From a checkpoint of a small transformer trained on Wikipedia.
Architecture: RMSNorm before and after each block, rotary positions, biases.
Each number is 128 + 24 x the weight over its row's rms, rounded and kept within 0 to 255. Layers, rows and columns count from 0. Numbers have three digits each. The size before them is the row's rms in percent of the matrix's.

# o: layer 2 attention output (transposed), 64x64, rms 0.178, rows 20-63, columns 0-63
# v: layer 2 attention value, 64x64, rms 0.209, rows 21-63, columns 0-63
# q: layer 2 attention query, 64x64, rms 0.183, rows 32-63, columns 0-63
# k: layer 2 attention key, 64x64, rms 0.187, rows 32-63, columns 0-63
# gate: layer 2 MLP gate, 128x64, rms 0.217, rows 0-16, columns 0-63
# up: layer 2 MLP up, 128x64, rms 0.225, rows 0-15, columns 0-63
# down: layer 2 MLP down (transposed), 128x64, rms 0.143, rows 0-15, columns 0-63
o20 097:083106102068147124134109098117140085112159118108121124129124138132092159128114163186070111157114155163131118124132144129086121133129155138122145151126129130142098103121168118110103113157103151
v21 101:135140104127120115127154163147127128133112192145093160133139149121103100121121122181133085131128124135119127163159157091142137167087152149100125103111113181128125091135138123151157090149114100
o21 103:147155127093150142111130114087105162165123124150152142109080142143130072142111089114112113155137151117152176156103145125118160113124127169141181123104111145115134139138140135180127151099134152
v22 090:126129107164146141163195146118114122154181129161136115124131097129114105116073120118102159133113122120135126071108097098160130132105124142162101124138134114122133140159143164174139097131099112
o22 091:144191127104142132139158115124134099138112131144113161145145134120075120132156112106129098126168129157115162112163122100166132151127150163098173076143110151129169133116115114104107091151128122
v23 085:129108140097104117108117109127135104141122158129157135116103111120121165175124126147108139120066141178092171136140149087115148086147111103102103141138095138139167126098145128180125108161127132
o23 080:072124145168137131153114086127110151141097152143121135124122160109162111123111104143152139139196148089133147126171136135146123136125144154155110125094177148113105093160147084110135133119122153
v24 104:123120155109131118165105136127109131140131155150132138080126133099132159124096129139105112120107079146137166134116125138151076144119090146081164145139098129174194116128141094130119106099162120
o24 107:120111151094176158183147095105122140135154135143133110165114147098168138137159101099108160145154120145127148103105106141175127103147143153115124143094121149180105117172117109116117137143107128
v25 114:151128123190147108101112140101119141125167088116146113102075087146124151115127087091137121099094125134117146117125123151130125133140141132140108155185132146127133105137125144142158118087135193
o25 100:085141135147143190129155144144126105139110143143142128118177110161140135087142138121118121164135144170119079129148150105127101145149149066160107108139130159132136118113089094104168126120131129
v26 098:151167152186131119110094156108131113086127081089109126102152119110127118095148139116097143147138116119122162126095112114128122164155155123134147104170110143136127178119158120112097089154124101
o26 106:141118113123155117141160158137172119114152111095157115136115142071077168107140142106137101148111151125072138151162157097100160125113117114123096124117135144141107104168126099167145127148145110
v27 088:123116187090128081129111134103103094130113103097110106146105102123136122107159078087116153107130159132097124093124155115085119168134125156129145093129144158127172148117112139132142092134115123
o27 086:168133157142142122130092121140092108112152105111108106134136158137138130088125153147136136113141120152096087134152150091141148112132121117150144073120154162142086086107107066143138136156139170
v28 105:125137112101123091105098100139107115154136134178106107121125159125132116115087125116097150161133155134129137116135135100129128134057140128126136144114126185134157113078119093128083126109108182
o28 106:132166149103160087125127097123140133160125112145140137099139145131160115093062096148145104173102161114164122130128113122173140088151147143113117097097134113134107160148117089123120119169125137
v29 091:154062159123117154149136134163076131132159113135136121112142095132119097120115118169113139134144100116104105110128172154131148179155143148100129118125152135160121149096161106152098146090154127
o29 089:124176115173182110130107158103163108114142114142120116117100127171135137080146126124139176163111123135127154106090145170149119119119147120109154137124132183151115152089154114133145141117105119
v30 088:135091160108138123123146143064101105109166139118100104138114115114111140122156147102133102112167070153117111131126132112105160110140118138116149163098134130155149175119105175119170141134108158
o30 084:147099135134133144119122147122123139139124106147140170127113152113125100148171147155146167113116146110120089052169116141104110134146176136110128121129175147152103087102134155114114144139132179
v31 106:117130119123096138134127124181119144077179125097107141113124145134152102143162164103138138157147167122120105129108080097121125105137115168173108114128144124163148104092149088145163137156125120
o31 107:108102105144126119145134148164161109100117122095159141124105152145112138132138123126102073116160140137217127144103126089124154107105142099128135108124135115124115123112145130116083069145140104
q32 131:118108133130113136107114126132108152131100078099111132122123124141086187113122155138136169160134122102116086118139079139111114143127144158137131116167153138125187165181125129135157148119091108
k32 083:144141111126117132114137111130128133142157128113153117182120153171107146130144144107151116152159129129118158125143111129140169109117170147134149075117078130120180165106102066104135087134142113
q33 093:134161105149114120120156200094134116090116152181146154152129125138123122147115112119114110110147141119162144099096149146165106143112113106129112140107117109116110095115164112133122073080157140
k33 096:111122135107165173099102110119173129112164144099109120142130119092115144102130160151157137138109154161058137173125159106138102161111135112116127123146115158135116099137104157158111159162127133
q34 084:137151121093127149131112131132099105160115106144156103083125143166149124087118125175123143113155168141146134125172066121120085127142132103094104144128135137154144173129102098107156141112101104
k34 083:130149091121128101121123132115103098146169112129122131169122106116116133083144115118139158158119104119167150139123126145072164131128076113141176147084103112113156157146142089079134116107141119
q35 073:160154143134160117141123139102113113132092168128128157146091110133120082147103093118140106137111113172123125111118139089165129153178139144120115081122120085140136143169142127153160092161131090
k35 103:126130116157085104103139124113111161125109122099129140167122107165080132161119094128141111122161144114115163117098127106090079142137120111159118110100150086087119147167167121122130159121100104
q36 092:136130114130130108102104121124129118147160119131129088119166176106102102122084128164107136175161180136134119144162122157121095121125127080115134145101112178186141137101123107152149116146113128
k36 094:128102087098134085118154122146142122122150129148091068153150143157133120124127101092156127119152125091143164182156094133116124127152131145089123100142099097128143166102148119151104135144136092
q37 103:129124158151104103129170130176116109145104131122120146143176116170145172146126124100149141154151102106073135123132110084157135104126120146148122132103160135110079117103084126122148143129105088
k37 108:132093077148143137134138125150132141121101090142097101135142087117104141146090098128116134093124125111150150118160102108134096155138122098124101171163099154100119130126094160169105165114106088
q38 117:125134124108121118138133142142178149094124112148134149147146113158145107143091140103129105125166119124172156135103172145168140124162155137126131139093096064108129116135179114112133115128184103
k38 091:127135092127163129140124141114143083103133135107162163140112112123091163136148170105055147137114137151153124087146126105090116100118122152128156120161124148108127139137068145120102103160133132
q39 126:094109107140137157114114159161095106147173097075134140149085134118116093152123111113153141110131149153153130155101104113124112101101148143093148155146174157126121105111181104137135134113153146
k39 118:120162127124161150156136162122099098144078107115117147123118136103086127140106097153090115105136180135157094126149107150067136122123104136144088111170160136152093105126120109138151128136107120
q40 101:115162067114126083128131106166079138114138120132171138182129114117142113161114075126126148162131138126151152134099152135120105114109131109138120129106126166136136145108143147172107112100079127
k40 120:097138139152090141107154116158115133144135103117130141178107115173046149137118122110144095151148129115136122068116108109159136114120145153142155118157136152127139157147108103142125136147080137
q41 102:142159114124107156160119124111109151162169120108090133132160133105125124117098095140146138144109107081086156098146109118150160140155120144124114139093151147110119140103079126153151192160144131
k41 090:115119124115127153142125119131096164153130134106118149135129147169117109144115172121111136176118131131195150101137125121095124137064115109108089106140148168117170111141088162167149134128123109
q42 093:125165165100171151129125100115167128113123119127139128103108131110148121109111115086128106093141151085125199133087129124126133127099122098124129148138119129105079094140136122161093139097176145
k42 119:161173139123107131117157138141106137159143115106146116189122139140083150151119109124151121170131148126094150114132112121138111122111134149170126108124111149124213154120081101151127098126133139
q43 111:120134152145107116136158138157152118092117133134096141154143105149125160122080142146124108154138186060157123146123130134160166140151144140162068134153130138112159122145108154119097101140136116
k43 104:120154159132065124092116089137090102138160137137096115156110133116116095159134106119136123112166095121108121101158156111141124096098138126124095137142147108123139113128119094189138158148163162
q44 112:153132148132127135124074127133117160153109130076125130198119110142075125163119140139144143145137115104126080113115115148098127100086110132161145162125104139110124120104116071153132141140135157
k44 099:118118095131208132130139152139148157187131130128134151152147120086152109126109152134159139156143110111149105124139125150113088134104143138118081135125114120120102114121109127072142122158124182
q45 104:152120123090105111142135118137090130115155147160099136092132158139122139162085150154159141161121142154118126095143045111089117141131108127137156121119131109109131114141133124076132123108134074
k45 102:109084160106151115131146116141084123113149151124132147103121117133133089149087085120112085117131139125144173149147121112153092116143111145086170150095125132124163143129133118155137145056123133
q46 108:121084128114169141107123135124135089117119159147065128131100130157123124122143113177125123143137086163136130134141172128115126165116123101168133140129142101167108086134114134083129124141179164
k46 113:155084150163136113134122199160120124147146126148132154123122144140109141120101149123155124121141144149128150113146125145139141118074186148107146123148091145078151114077148080120135117126130110
q47 105:113090135126117115172110128114127129112105120136103126156098112082090135138160128121147129135151081152126115082132116107128126141106142105129167119181121128143171143169063102156119144117098105
k47 116:123119115125157130134121161152154167127130147142145157097129133159154141131115132178152114123094169171133078138141128120111102161158093076141139130130121111096085105148166147124099114127171151
q48 066:120152144112132097118113134112127135158066147164133131120164185119172130135097108141116120125107135116155129146123150108141177123144108080110152153093128089114110077119123144148132137115125180
k48 082:152105141164106147097122113140146111117149092098119138151118121148106168112128153129142143129164146111119161103112117116163124142122169160157144103159107143116225157139105107139150128133140135
q49 084:120132130100129064129137118112092157133091117120101123142125151155133150160120097171153163109125121100156113127110079187137165105160102160144132162104135125178115127130138142146122103120122135
k49 085:104108080091130150170111172120137126111130149175137152114164096144158130114111140172127151120118142134129093161141105152136071184122125132130108113138121126126116124134152139188114145103125119
q50 095:128114138095164110100115110154144140139192141121122116107097127161173093153138121150143139129125166133079168147157107142106122147145158125113091134151128156158116102094138143099102125103162150
k50 085:094147144112155116115107123129118133122117145142141118063109145148120123107143105108113169094129134112184128141127106114106119132134075128089129180081175087103119123143153127090117132097117130
q51 101:132125144126126156088105097167150114167160110117116118102174155117094136125111165135117160133144129151098115132160126114121076141124126147121157136158110175177120152145135111164160164144096142
k51 096:204143131119112083130142121106125152120124122136152118138139165144098112156109095111132109144135101136089122108100094093159093112129131145123129109091123111139166140071120089175134127112140120
q52 087:116131107169120171137134147145129107118154147119131110111179131140091111163133139152178134128149121157078133143134108144127170133094113145112105131116165132154112150125043121145108141113135111
k52 102:153145128187101122132146159097117132146163140100143108154148118120111157130163106158129138096094104144077135151127171124169096114134097136158144161095123159128133131121128127131129127133164070
q53 103:103117137109119108103098124120139124122115142127175149097155115160134140133129155148108188077129142108142149163127140148099086104138156106150102109126173174157124100084153141118145165118122145
k53 095:131123135122194105125139100122152174108103136131102126160110149121151149128125134144076147133149151118120126165105148171123104117116096093110119160109127165143096092144065120119130123101155146
q54 093:130155102177119073141130167086129136137082137132114132133138166139098136121149171116126132121135095119138094119126139123165139092120148153139188158093136110111128149113132122093128158178112132
k54 108:145117162110105135163108156121117111085126130160119109144092126111086097091094111150141170170110112129134140120121107138138152134120166128137154112091150087128160176142084078140133132143137119
q55 084:137140139138124128082132121087124155072079097125106127121133110146114109131109128134108097133154092161103113117157127152078155107119149122132125149109148149121120131167178155149096181135105101
k55 105:136129128119175158094150128149145165150076106146171147109119128170106119113102138173129142130124155131133128139167136137103145180125138093148157114110140155133118108138150134081187149128117120
q56 106:159096107135143153083162114137139116146117124140143162151160095127108109117114126175147143164137151139068110096161082117126136124132126154118140135110151152152145138143076122154140161133086097
k56 098:127135156114088100096106121133112093139128170121143162163107106148132118127120121122102153158098124159136093122141133139143128111117191176112131090119173128106142184084139104122124142111103139
q57 097:152140094105128092136116120127111145127159095126094132132153107123139154130099092123100108186153164149167151146099119108122161113138121129147113127089100168137097159153110154167131096151101095
k57 117:109122151116133182127132115133119123101136128138135131095110111145163146139143137090079134071073118098158126188090137147103115133152136106122088142152139121121125078143145114127128158111141160
q58 119:161125164123105151136115118144144103139150113137083140126143142123066127168142143130102096096151117171134098159137091117120149102102131153130115098138176170173149151138119119163145096129112139
k58 110:141155137134151110116165177132131103118145090135147166168136134094107132135155128138125165121161185133082161130140137103122138128094125156183176153124122158115128117145149109148114136109113161
q59 109:136111133134145152130130207173140136099094116134115129150146122129125151124109150152132147140086125113152126151121129145105119116166126082147147097135153151097102155156131113127114174088133186
k59 104:123118112104130108165113136137138114174060138177136126131092108099109098166097155144151086105114115125123118155137137120148174108123087097117122118138138115093135105144125146169137132119086148
q60 109:121148084167096075126153121180101127156110123138159114118115134173103125110140134111125126155117082087139121140120106083121155150105149152168107127131139101128154148127144121173134161111138152
k60 103:125169115131131154159101139153151147088091154133118127102097167077151149103132112111144121093140150130138079127127133137130113119084109131112113178130163125138142097178120162083127102131126132
q61 103:150123127098146123118108141144131142116095138162115122099112137125105090085150138098156154142149148127086152165133114115148157089123100127105152154067133178151135166113132117088153101123151154
k61 100:077096129154148154120134136124113134131108115166141163128128113135117132076137122097102118123122121078099156161152156156114146109161094142097117123151104108143144086141096157105112071114123154
q62 116:126136141105121096105141130131114123150119150132142117166187121170147070097148114112100135144134095111152112149092104127133129105153120126132095106128095085105158136124156116118138144079105073
k62 105:120105145141100122137130120138116130134159139095116087177137145104119157165144166129136142133129088106135121098121103129138147107172090149102134123118143151080132135197117125122058132109123111
q63 105:113118095122142098141112183138143141101117152139081114132077147161161125122135166122155058135131112111167097107119135111117125106111108141149115109122166114145099139128132094164164132119124100
k63 102:158173148148145152134132121125088115154102127158121153134110133092135084108089113140160079091123100123096138114107141119153153163132131184144101114137140142099136173140142120176136139112148113
v32 103:101132058125099153140119125135140130145159147110156140101119140176148110134106132159127084145133109115135116099117108114174147140176129159145124068140153096134115108142135119150140089144166142
o32 106:144138142157154134115179126118135132116155125120144106134167107135074135097121108102139134145146137111145146151126132109091179125123159110139145100146109124095137154144087180146106079134077097
v33 102:127162152152105121138132113127123174115134152137113148128119142121102116141104140101109136160161084080155132091112091173122133122144091150106152118168121096098126150154074107150079124116138124
o33 106:136131108139103130118137128140117122144156075168116112095070109077134131114088103109166117113139114145152121101131154132149129143121132121102119154116143156131171162150103162126061142095128123
v34 128:160098137148140124155117113133114111116137113132095135100146123151105083143116173107145135107086112138132143131094151103134090142118162107185145166177151117121144126056134141138133156139141146
o34 131:122119128156081107094135146156104071124085139128149110147147110177128124132099126163103169085128140157093099122126096156117122083137121113151130165148138153117149111090126120109150123121122096
v35 112:109216085136119140141110092141149156144128148124107150151156124111130122133141120157150120159096127121141107145084172112145124152151104114134143126098137114093123171158172130096141131129108147
o35 112:154114098144172140119121096126108100150137114110115141123105127138107102105101135163117143157133110113166176133090173176100121101121175088123160096147158114117130148160167111130122120111142110
v36 103:134145127127144127080152160091140146133141138145107143149134113120106109137127125163127167111121132107116125123131151137139076142165152106169077107113117132145144129154056158109145165183152124
o36 106:133118124135101125134109126133158090127137159141186145099153110102142092043138139145112126146114138156201170135151134163142154137120110119130163134147106137130119106127117132120112117124162136
v37 088:164149152153130119171120147149166111155153123113132151136152149133123113127095128099086094113180138144118119075157134169133129158113103149154125116115133135149094120117078149096156121097114098
o37 089:139099123145133136155167141109139158132136088133164122134060143126142140121106133136140084151145133108144163144164083086162137125181180134144120166121117152138133117107116107131134101138153102
v38 110:089138134156140130122155128140171140150174083138134155104146105182136121124109149109120155150174112187140138179107129132103100129157143114144134123119095131148124123114143096151139149150092159
o38 105:137135075148121138098161137116119160120111182139079148115120098133095131139153169117102148108137082124133116106170123138110130160184106093121173123147152098149110151113129138130116108120141108
v39 108:147147120102166147145158114083123145120065138176138149139124103130130138159110110151113128100097163154115127138134087151122145128115136101165149105172070134143110153110126106124138096135103100
o39 112:095093103064149109116151136165138122112154147141141119112149149158146128152114136124095144166091109116109115128142138091116138157110096111098121182105137076104149097178135123110118120122135135
v40 097:140142148084153132127121102121096145102163131105081120151105146107097121137137118134162121133137102168133116160162133170134129147166116117095110122139145133177080140178116105185117148129119120
o40 109:079101151166105080147140102086108148196147117124106122139126118068157128118141134099132164141141102113141128116114085104145130127134127136123112108102111112109120128154179136104115152141138154
v41 099:131122110180128183119117120079179137095114145119153151096130112092118142100103141173132129114127082156129154076128141107140149137112118119130134137110127103121114172142133147107174128140095146
o41 113:121166126092163164117147142132112106137112094113108148157125156126142088106154134123135132158143187110104167121094146156140145139106155099133131159166156177138141091132138143105113092145151107
v42 113:086120154148102097131131114120141152143125155115122130132102144101145107142139103166150100110119126169152115090121163142137076144170165096114109130081122114093145131136172130107095116101155090
o42 114:163118118085104081113085127145111167100120125094097152119113126134145119126128121118086129125158151128144173152077141132088152092116138170121151130139131146098096139123136143155117117106179108
v43 095:126097118082145089121129091152109107114127130145154150106113137108131093103139120141126098147154119099112186122138141148135124178061135136159141108135094110139108142106169144156138152111159100
o43 090:135129161116121135127111123098154157119121128104138070165129086115139144124131131138091118087114176117132136135141118082112127084128110121080096184093145134135139125130142179135151150109125089
v44 099:153131121176130144128124155073113145177120107135132148117142097127137150088116106106111100106124139140143157148111160137093122183116145147157122113183131079141142117148135160101120130105111168
o44 099:110157143112129135096162089154153108102110130115156157123082120125123157143108137141094121168116149140134178065123097118129100116114125062121137145152092141122144130129097111159127110154147132
v45 109:119122145149123126060135154149129119104112158116144162141139163135159119162112170115166109124130181167120102115121166122142165133129125163101165151133155125162135146119127114153172155155138118
o45 111:186106151113163110176134144105125091152123135116133141152085120125109109152136136090128131075114114123090099141136086155115118130087134142160177134127119159128116113113158144147099113139157100
v46 088:120121092139113104144167091149104187133139134096118149128128166116109168119134137123110128140080156115123122113157144109125127147120130143167087132104123133161121082136111106142199102150147155
o46 091:124133160148112143149129192098149111134139160116153092101138095155109110149143129123140103125121100100121147136090119123105155111138174072112144106149148105142140104111106112100069153128132158
v47 124:137135126128154125111107160137103114170117147150126130125089074132105144145187149101111153115111101147104176141119128145172145109074125092106151140157108103136113131105135138113115102172106114
o47 110:075165149095127134130156073146119090123122127110130121092153143124149112138135148130112093139141136177107128144157131125095079135096121154138090126112146110169101140117162139109125165126134078
v48 113:125129102140116156135138162144154132129130138130141061139153158100154140154139119159144165181073151136128116110186117127151099132150138115125144153123117137092135124125083105128118145105115180
o48 105:140186123135145125137103107130088113151153155167135192109130145165122124126097092139120105115107115106134140143094144116124158130097116138154103102113173129161119096122098146090149102162146145
v49 102:107154150123131182102150116144144086128132131148092131074153133109119151099145108117120070140102095134113115116103132118176091120120145144145123145107125127163138140132100091158156123076152142
o49 103:133143120178159137127122104117103158107163103104178117142132122139139110143099120122129172104141124098129121070115178142113123129134156130088127141157139127123139114088141193092140135148143161
v50 100:142144123135095139197098124121107119113156140093126144154121139152160121133153103142125162150154125138131106167113173169151110071088139130106106125091155112133120143120102081139130134123164115
o50 098:103113124175141066090110147130119139172132129096141138136136123151120132137114154111177081093152122140173119098141130117094124174168160146161135105117138122149117114149137143164110148135145118
v51 090:148140133101103160159117125137133081082133125162118135107106141144124109127107122067142128135101141154124113091131125083105102147114160136124135146113130085066127124170109127160170122159153143
o51 094:144135170157173157109143146125112123123109128131123109096145129139118121145087110130100144130115140095128134095081146136147135090142085186164123131154116166147116075130138153106094096118097110
v52 088:151151142139181131115133106149142119107159110129156113124133137151116164099143120110100149124099149165108160117102131146091107136112090162159079097158134134102141149076148157111138139131096086
o52 089:104176071139135110121138156136144108131080112079132159127127133154137119104138160146117106149123139124156107172138139117165098116128158103123160159111092122113162104099136114101184119113116123
v53 101:149132160132169124163132137054119123171151128139148107115126134123123093131124132064133140118092133111137174119148175169112162132134099139131137100126100089127105126102111132149144139147139098
o53 100:085120115123097096141163120141178115113128162129128155158106089122161114104134145117090093120128135128131127145122095069159107132125153141170071136153124158156151112171114148144128138111133125
v54 099:098161160148068140141126112150100148151148166099120110099097137115147142154155108127123130107155137127115117151143084127147103139137086087099133175126109151146137133090137133149162180113132109
o54 098:161116125136112148131156074163112109153118141094125133150104139168181142125166132108169159132154086142155096123133164130105129082119164151090120097110166144157116114107132126115121132143142125
v55 092:104122143172135128121115076125101092113121165160117104164131106108143144111133101117092120113140083118100107127170151144115119110160163176132140131122136119138124165105129113138102114160150191
o55 089:168126172102132077118122145135095154122129142125132122122098102092123096155135152120174086134103139108129136109139145127162101142104145140167095118151131107101144131114087183119165126146139088
v56 104:123132155130122155144123127122109120128109101107140085147166100148129110177140125118100123105162116128118147098127125187122130134156131124174138148107117119161157099142195144153191139152111115
o56 100:139148160127148130153139128172120127132098115136092116126098131169153093107148180109074135141167107093158111140140152144112162119146131135153105092124097121082119122155100092148140141139154100
v57 094:104151108131123170141106150126147166124172147154128115124119085149123124134168120155151133120157122113132146124176143090099137133096099153133113161099165159159170123113134091174114122155098111
o57 088:108121128123146151146168120133143069170122165106111131137132143107098090137134211140150126124159144116109103083143120152133142122136136138068118106111139131133101109115096148128168123131111122
v58 092:170147168121105122115127109099123161120117097101136138143160131139132095103121141122117163129099125126067114147126138115196089155131131162076116157114104122140167104100154142110115124143147145
o58 092:118116131103097109149121122104112077138153173104137105130149124161145149113152134092149126123118121164138122119120167183103086132157130109172144146162102144151139146087102104115166149138139096
v59 104:104177148112137078128088134118093111155157135143139105109170123117121106096062135149109143119133128153101145126142102115147169125107105094142095172159111150125139124140165113128101150107138127
o59 100:119110090108138116125135074156136169156127143107127090145103134113156132099136094125093135125138135131076132138127137183138093130179147153120175134093155126142126129139081103092140140146112125
v60 100:112143095111159112132079131105110142135112125147107082141100104127101158162109087112142145123158108156142132106096151137129140103109108175128147151111078147120138129083122156180127113105153151
o60 104:160094144138124119158136129147121125138135113103099164129139111161160126107131140163085124138118165154144111085123146098138092176133117125121098094101164139070108143141121169097129151113086117
v61 088:133140179157150136102106144119156122140107164133121143117112137104135153136115136117158128126157129101155166161143121120113108086125120100137083098162102101164113071114179133130164090151146116
o61 089:068100120130101185123125132146106129091122132097175125132092125097148136143188177086100105092119132149108144152106148152127159136110114143114127090122147124131145131119109148135110129145124153
v62 109:146115149160124081122128174129087124103120139130105144097155109161100134105138129159140132110117082160127179157131102136096162127173122132111154105117096097113127120100099163105153122112154106
o62 112:104140118097090123082137153124147156132120123142173125132119101133142134100162108090093149121116149141138126143157151119144102155086140090111091133107141178116137128074136106168102143091099132
v63 098:115114102113138120106107139096132081133117142107090122122159136163141095098121177134104135196143176126105134142105144090141108153096148148131128135108120144132166146137102124140146070139102119
o63 101:169140119131118121140121118085132119106118119104174104126177141119084118099120165162141141120080111113074104075125136121116109160137135106175160141147149125156107115130098116141116148126124092
gate0 104:122109110133170148118134131138125146156086119143071126122102144105161183153122115095144119126121106150117094148173144128144099108124118108111079154088149092139140147123127133109140120135136193
up0 093:171127109101146152101152133147122167102092123174082131128087090154137139132162088114136123110119104163130088154149122124116113135122112159126133120108105093132161152145189137117150124119123094
down0 097:122155136117176095139163134167120113090133192121146096166132109188085140139157114125114132129114138139141094150109115119129098104126124136129155147122156159138084091143144129155096138147126121
gate1 088:138146123127127107091108158089071145146106168183122148094170101128162139143117131150160139127074125141146114137113101173128133139145147125089108147152123163101091134131139156131129116101134124
up1 105:130118147093154125144125074110106141112150153102127146131120141143177094085139132094080130144158122157120147162131126126159123096139162135121147071121135171178116110097130123100146145147137137
down1 095:127115099133134148094156171177155147155097152137117151131163156129131147153119127177169111115080135127162117133172135143117128163141116140118124149107142110104123144189101128108097133130164137
gate2 093:090103125104077089127122107133120107105102129136122150110129117157124126128141152143100147106107149118076107141158146107100065100100103142084130111139171171110106122137122137129168125123098103
up2 099:162136136102122140128112070155150107112150102098150130105118185108154107101145140109082139155164151142120148150149145103160122113143105155098151136104073136163130153128141117107159122119151147
down2 096:096105096162125123121133146090108134096092107153140142099136101117126105160100151156153141144105102129119112103121110122060164151122071133116109128146147128087112132177109131126149125104098148
gate3 104:137094107117087147132108146136103176128077093138104127105134106099149086130126131108115124133126159148093129121147147080147120115108122101137140157121160171081141154074148152133146118123161124
up3 094:170150155173160077088139170117138116117114112137156148186108125142131120119120135145157118138140117166159140115111155116124144120155123105180099138110101121089116150117118131119104095114143171
down3 100:089173140159134092085175137130147091092159107141141105098143170128110135101110139136126139083130110130141167122090097163128109151128156121111126152160106138157129114137130133160131145132092094
gate4 105:122115179082088117099097114128110147175129091145124090119115118147092127096153110128174137126137131157148160163137107125146133128132148133110139107066089119101142121139129139089128087144117140
up4 123:108165173103092113086103079109150137175137119096152138154162123126128108101140116135097157141150109129084117119141096113122114144151124132141111136168095142161126109158166165133142105102138112
down4 123:161152122136152149096130073111134113134123121145134153092104138139129138189147187155130147137104095084097118149141132069122129166157133101107129147110115149142116103118131140138145138170117144
gate5 096:117088143123110103116086111110139121119119185159130082097118116148145107123130173199120134128147099120175129077127143095112121119143133104106129096120105143103144107132144138169105117119141114
up5 087:157131121150132127120109125097125192170143116080124126157163140150116127139148130122111109131138117075126188169132128124122143121135110150142082101084108113124168135122123138114178109138110159
down5 096:093085113127106119154148121150102115129124184136140129143097113130141113159161138133176180114112110141165115143126121151160099116136152100102173130142129178151106122163158107143096135149137098
gate6 103:134143124150146134147183131114142089146146152148108116174110116105139152130181114079155101129096113120164088159133164128108139131147141137088132135150116154093146137132127197137122135116122135
up6 097:120096131080136144146165110171163148148103116122138136122140134111137119126122098144076119107173155145084157113174120137115110116155148124143132119109142131177113104118136075137153174148152138
down6 101:130124095135120126139128121139120119155151143129067165124107171154121148117165066104162101127121105091170081156120155154093128163144139151118143102142111151143133121123124127141156166153117145
gate7 107:175146172124098135095130137106148157135123147090134145119120126090149125112107138079141121121117138142117124147116115148170103139153124137104116141135115127158108186144116145108121139046176124
up7 099:081112123139140133149110159165138114106112164147099081143135129164088110137125173134132160113122128118131118078115148076112149129162146119110105114103137137129151107150104116113160114137062116
down7 093:161132155147096118098088104110129131165147080096109186132104142129155118123109135118142118136146128120158098118159178133153117103150116159103109112093134139110175164102109136141141111115168122
gate8 108:111100117131142124115108187153145089126098119137097137109124165144088164139094155198165133133129123151071112140147138119126156143109138127125146137096152146135134114120101111096143095161140124
up8 113:118128119148119160134108124138076140095103138153113132136104114102111107134163158159172148127171109156128104082124115119154104161153128131128159136144099126078136132124184101086139139088142118
down8 103:089126106127145162136099134175133135146129166154107121115118161137140103146099153156095133129098094097094101101192118135131122163165136166117137162097099125153126121103155109115102141129102131
gate9 103:158152134187120128139143135107152144180110106119149116113127111129157131118130141145158145140134153104161193156101135119148129116142101082129114161116132124141151174115074115137095135146161158
up9 105:148131114145096125155126142123110126101163159109100107145109137166151130109175092114138148099141130079119127098155145074137125120091084166137116155120142123061117115139132135096143134133119094
down9 095:086110141188132091148125107113137126136127118101146141132149120099117125107083127139166165085149109117139178125115104148112114105109134126147164126091150125139176175143103140122081142136149140
gate10 096:111108108150127124119137155127126111178141092119151108132128114095110136124108131149142097119117096181079074141137114113096133147141075109144107138087150111108072114112108124139138162158126155
up10 092:117128127098139127134119092142158108093148151072072142128082135138123189131104109090115117164143149079162128125117163149134133104146145145140123101113134146175141121130110121106130101156111112
down10 094:117125126171098145085123145155112146104139089085114155116059143092089135145146146119155108150146154112144107128137099145110143126153096162132129109120129157095129146165160138141129104087135149
gate11 103:145129121160147128103152118148149123110172115126096126106118105083096170132117126073156131078107132126135095081163115164134111105102124125097121171112111128182107132111111160148117113127124131
up11 095:136167146090117122126105141099157149162090098083148137135068149087150118088129127147135078118127114120099114150141120138149108119140146086170111147103116135104143119162144142129163126153117106
down11 096:141122081157118136145111088156133110154162143110113149157118133109144142140175122111156123082126098096146086125177140151101150118102161115116090161107146156129150153097107133136133122078122128
gate12 104:145081150139144105182123129172130147124149129111123107150132097098168128090145146138117107098099146128143104137107122164139163111122142154118107156128183150135171109165133138140154087124103098
up12 110:167126086116071154118178141108126075130097104117169152116105098131125110150177105109149132158094142096097111139141079112099151118110109119125109111127115124126123106129120147124142158101134121
down12 097:142138147109162157098096146086133110097117124136123124138145137194139135126101117111135115151177094106124129098111125133116089141154096158141149108095130093127115163102086098167127138093158133
gate13 109:125118109126090160131106151153118153163095175114132127097099127132142155165111149132125081110117123104131146143105123128169162091181132162136094112128144085136126145116116148189120151145136117
up13 107:148176137143133157090131138127159084109138152147155106124150157113119139067125117124140087138146126111174147116152150173138107143137098101137118100152151137137163126120129151079152116126152085
down13 105:158115133145110091113095088105102161139154123126095142132145110119120121169124121118164121077121120129150127123082111131161139136123126154178174108152145107134119102157125113101191166130128151
gate14 110:086135150133171156175149131121121123125146156155125115145149152145131157142087149111120119076108109105161160126095153088164144102123151113084101090109120126128156159133085151118142143134117129
up14 110:092096131140079094163120175135155153155105160119156097103143120131138143166120178119179114107166129151135097107080117089112139109132102137125158140137119157147137132108133123148136139124156131
down14 111:115102163124117074101167102122147154120100088158154141126104121118105117123156122095155169101105111104144081163133132153133161150102134132128148106122159108137094127125076092134150109124140109
gate15 097:145133136105145133096119123149095141142144104177128158126174122124133103108105108141086176141144123132139173120107095155135114094123161137153110148108078091163131163136130147129181141101131142
up15 103:123116136103118132117097115137151126147185097131158129157108107154104128121123060124125145110136207111113151123149091164147092134132147122121141155119125169132133104129163130084154129121144138
down15 091:141112124158160122139099135115101104136086102127094129107115143083136135139116189160113139163108085132119148100088142112108130141139147150155104113147076104122110161116089141143092129152097113
gate16 098:113115141146134149148141146078111115147124116130162097165142125134123067139105103122110165130133148095096140122142112102131088145125107131062142158127115157139113122147153114203122147111120118